From a checkpoint of a small transformer trained on Wikipedia.
Size: width 384, MLP 1024 SwiGLU, vocabulary 2048, 14.2M parameters.
Architecture: RMSNorm before each block, rotary positions, biases on query, key and value, untied embeddings.
Training: a variant of SOAP for these matrices, 2760 steps.
Each number is 128 + 32 x the weight over its row's rms, rounded and kept within 0 to 255. Layers, rows and columns count from 0. Numbers have three digits each. The size before them is the row's rms in percent of the matrix's.

# layer 3 MLP gate, 1024x384, rms 0.119, rows 973-987, columns 192-255
107:159137116095139144105123126163103091184067127119147136103167155199142148126111111113093121129122102157058177122146099145170137123151118114097117110116093131109138124100129125170108131126127155
101:117104100161130127141157095088108187111123114172121101167168135105128134157150122108190138131129149106141089144092149141130138139111161073063140097116116130170129116141181148130087137162092094
100:131087070136131178080170095125154138146126124139128092106139163146164105163114138068135084054119168131157039078099110117170162100192180068120103103131118147164072145124163143174096174121099094
105:164064121109121137097089143159088139101106163176140151096097169154082124111186088123021155098066125109143103111159147110070208111156084155105152116127117179202046099142152098122103130125100111
100:176110152109148139109092089073116067098111094151185128169170083151137147068104070106104181110134094166172037174122173154084148085111084142173160148127133137108099128146134131173168169138137091
105:148137126158120121151079179135104147100055135116137099093157129166107065095143103066145139091166107132103136110130090138049110142126107113113141097184181150188142171141184141063182106187114132
108:184127154099114147119132116104072182104110102088147161078093109107129149101182157128091097059078194196072132160139086131223134075128121079073159096121175139184111144123155122173093124048144142
100:139111184217124089113140103145074073065118094159160091101159081096157112160148097133140160109120167128134115110156150120145179141138116118158131097120103083168100118118139177115093138161069110
100:107128080184086120149074059117121141106206067065166127102166161131126122107116104158119100113129150140122140150128141069131100116072080166055127143113145164148096180184103135111095133108146148
096:094133142107107126147172122105155131095089095160148056166108107153122108134146131133143126116077126153107085146158106109124090086097124148160121103171193117150117185111077111110087099079144133
096:128022098146126125094072089110081196148127163144142105127117164128141108154191106139108152131163141072126078085137077124142147120154132160101087091167136097133128131187111122096130112112082194
100:109112201134131175122134134134137174159132050163167127117087112122136153143141118215136090053156090090101090061136125139142185142057036181137157124042075107131063113063111170157134169140199169
097:179198129134093124168082128102069092197142109143078175150120166059120109144091118110173144098176122189085102171126161130202091146140153229154129178073092124119153127129077112141162165127138151
096:103106184074130190155129119146098105125170094165127122118148184169123138141157157153122110171141162096137153142160106126118106109111152114152062146110112162072161090161152124192142117135127106
099:080145127184101117150087175153118136143111117122111136108115146137147119120134116180125111111106169148109063126087093098108129126112083126118152077137120103062071057147094130135133107147071135
# layer 3 MLP up, 1024x384, rms 0.122, rows 973-986, columns 192-255
107:159129167079156146119074081095117177095100220139184151204148211178141066158105092143152137173193082120099210165132115131090135122168117138145107182083175143116151199092179136105105108158101072
099:128162142154137192103169166137124204155133137089137133094099210146169100172151123130133184124175077105129190148177079098128041137110073132123135110076109140130130131153140090131148135120177141
103:144105144081095122129102101138122109104124096186116066186097141100110154078089150146158151131088147154065139128108108111158119116139124130152142142172066058093162148127158100155094151069086179
100:091133060134097116122101093169116125133149142080155154137123147204163127135170141146123138124081107167130111146129163156096155125133100074112066153167181126128142183068123113090096196146120195
101:105083090082123117131095151149152102132157105086139114117136127123157112189188082148146103161129153128148183151144085097116135063159127131101081165120149125153119155090115078090144109076114126
104:106100139111161174103109112129092105141156100157235121147103173110109136144119106111157102115163153152057060119157066104089157104112141125078067097067147112117089114070121056184120038124130134
109:175111198084133150077139094060096162136107128139113103101125184154065160129122115118128051083139130118099102160133120109136143096176104187121135070159143147165117192089135111154115087052184118
098:129125112171114120083127137134128101150106117130110087140118108125180134132091155156105139148122139103109080148127089161146105122128114108062149133144129166174057084139109110135157171129147106
104:114143100145079111115141113161114091122106129123163057156124128165139131141148149150128115121097064101113147082146148145149110122091110102105144064115141130206132191137094090125170163085128092
100:164111070160151126163072138143098147039134189107121137114137172199185119089101081085098076117167155077153139160085224110206148128145133125148136127067102153063075143134097109148143131127141133
099:117119111175124125118145130122178139086122137100084138096081085178092121105149125095073125101128120163155126139091159159089125066151074159102112118104115171144156111129134062160121074127173133
101:061087114146129149204182134110173105170198114109159117090128151150068161140125114134096157126213118145126101086130097149146175097105110177183135151096150132135156160064126126154134097129141158
097:161194121090176110101094088091077063133087086168082167123132091144189125111127166136113116087140114171078097116109104126181089097142074084135122151087125159133190105153182045136071096133087122
090:165104090166145102169127100151142101109147105154138109137172090088087048133130112101128118093125120182124121150092103084142151082122099112151121113147107129152108136153107180103145167146089161
# layer 3 MLP down (transposed), 1024x384, rms 0.117, rows 973-986, columns 192-255
096:144130073097137144114186182127163073120169103141145055111120077113091138127138135116145159116112070132142066134115062128172131074111094145110170140135123140137128099107143118170107134122178133
100:179102136122121102166171067135134102183172142152158106078172161110144168125096138112174064108129139139130156125137053105146133134121192159087149101144068111108144091135086093146119155133134138
099:168125067088144152104152147078124111148111087136171153118118077125157082165146162155133119156073132107165067131146118168146101058148083078117132154130175134111133102165126142176111122165066111
100:125137140145173146090089107081125076157148147177132085103147098118151076105123080143091156170148159159086165120151126121095214145125188152138089093130120191100078187135189148116082105095141153
100:152148138131118236194111167147140141177114164131148064107133123073099163143175173167145147153193156097088166127140135148101170123097177127121149146081090108099153103141125104077063143187125126
097:181146114192145163208147174139108063089172154147151137153128081201122165114120167127114103078091140122135083069149146159137172120178123176102094192110151049080129100171130149111151164143111123
102:178145107104059179179091149184110121070067156153129164108116108158141079109147135114125141146184161012111144109130138084124099100132167113121161133112135140122121032103116159131099118090191102
097:175126103165140114188107086142117082085152154117083145128076106050141143064115139113132140095112182148171152127138191094129146145094130068127130138112118130090104100072110153108124103152167120
102:158120067130101101122100124120127159093204092152091115119130136082109157191131092147151097083164083152127061136095157156103086069123124126157109136135166104113108126143152081159162127102179136
096:090175125105120095149201172140125168140130123146136125123131092140128132089122148169120110167147116103150127162178069099153115138062141141127101112131076155199141068101156144113148125131127093
098:136073105141115109084132121107153141099133121076153115148146119124113107139107135085125175138070152153152100151091108183095135131096088118158144091187187139102129183086113162164095105146089106
104:125114140154099186111152145122162153186218182159094111077167099133097127142163129088187159137148135099133103132089092108155120187150106123180177162109110099087114050163152087141144157111095101
098:118118145146137115146145077092163190159109077105042176151063140129064146134141102074116140170116126057182154084139132140147109144129147163174094166167141112165074147120131150139103144131135156
098:101131117074097156137142073144096148159096058075108150144172124113155162158174220091170144112117111121175116109179153189128100084136126124133095163136125160145214077163130081180125114089143177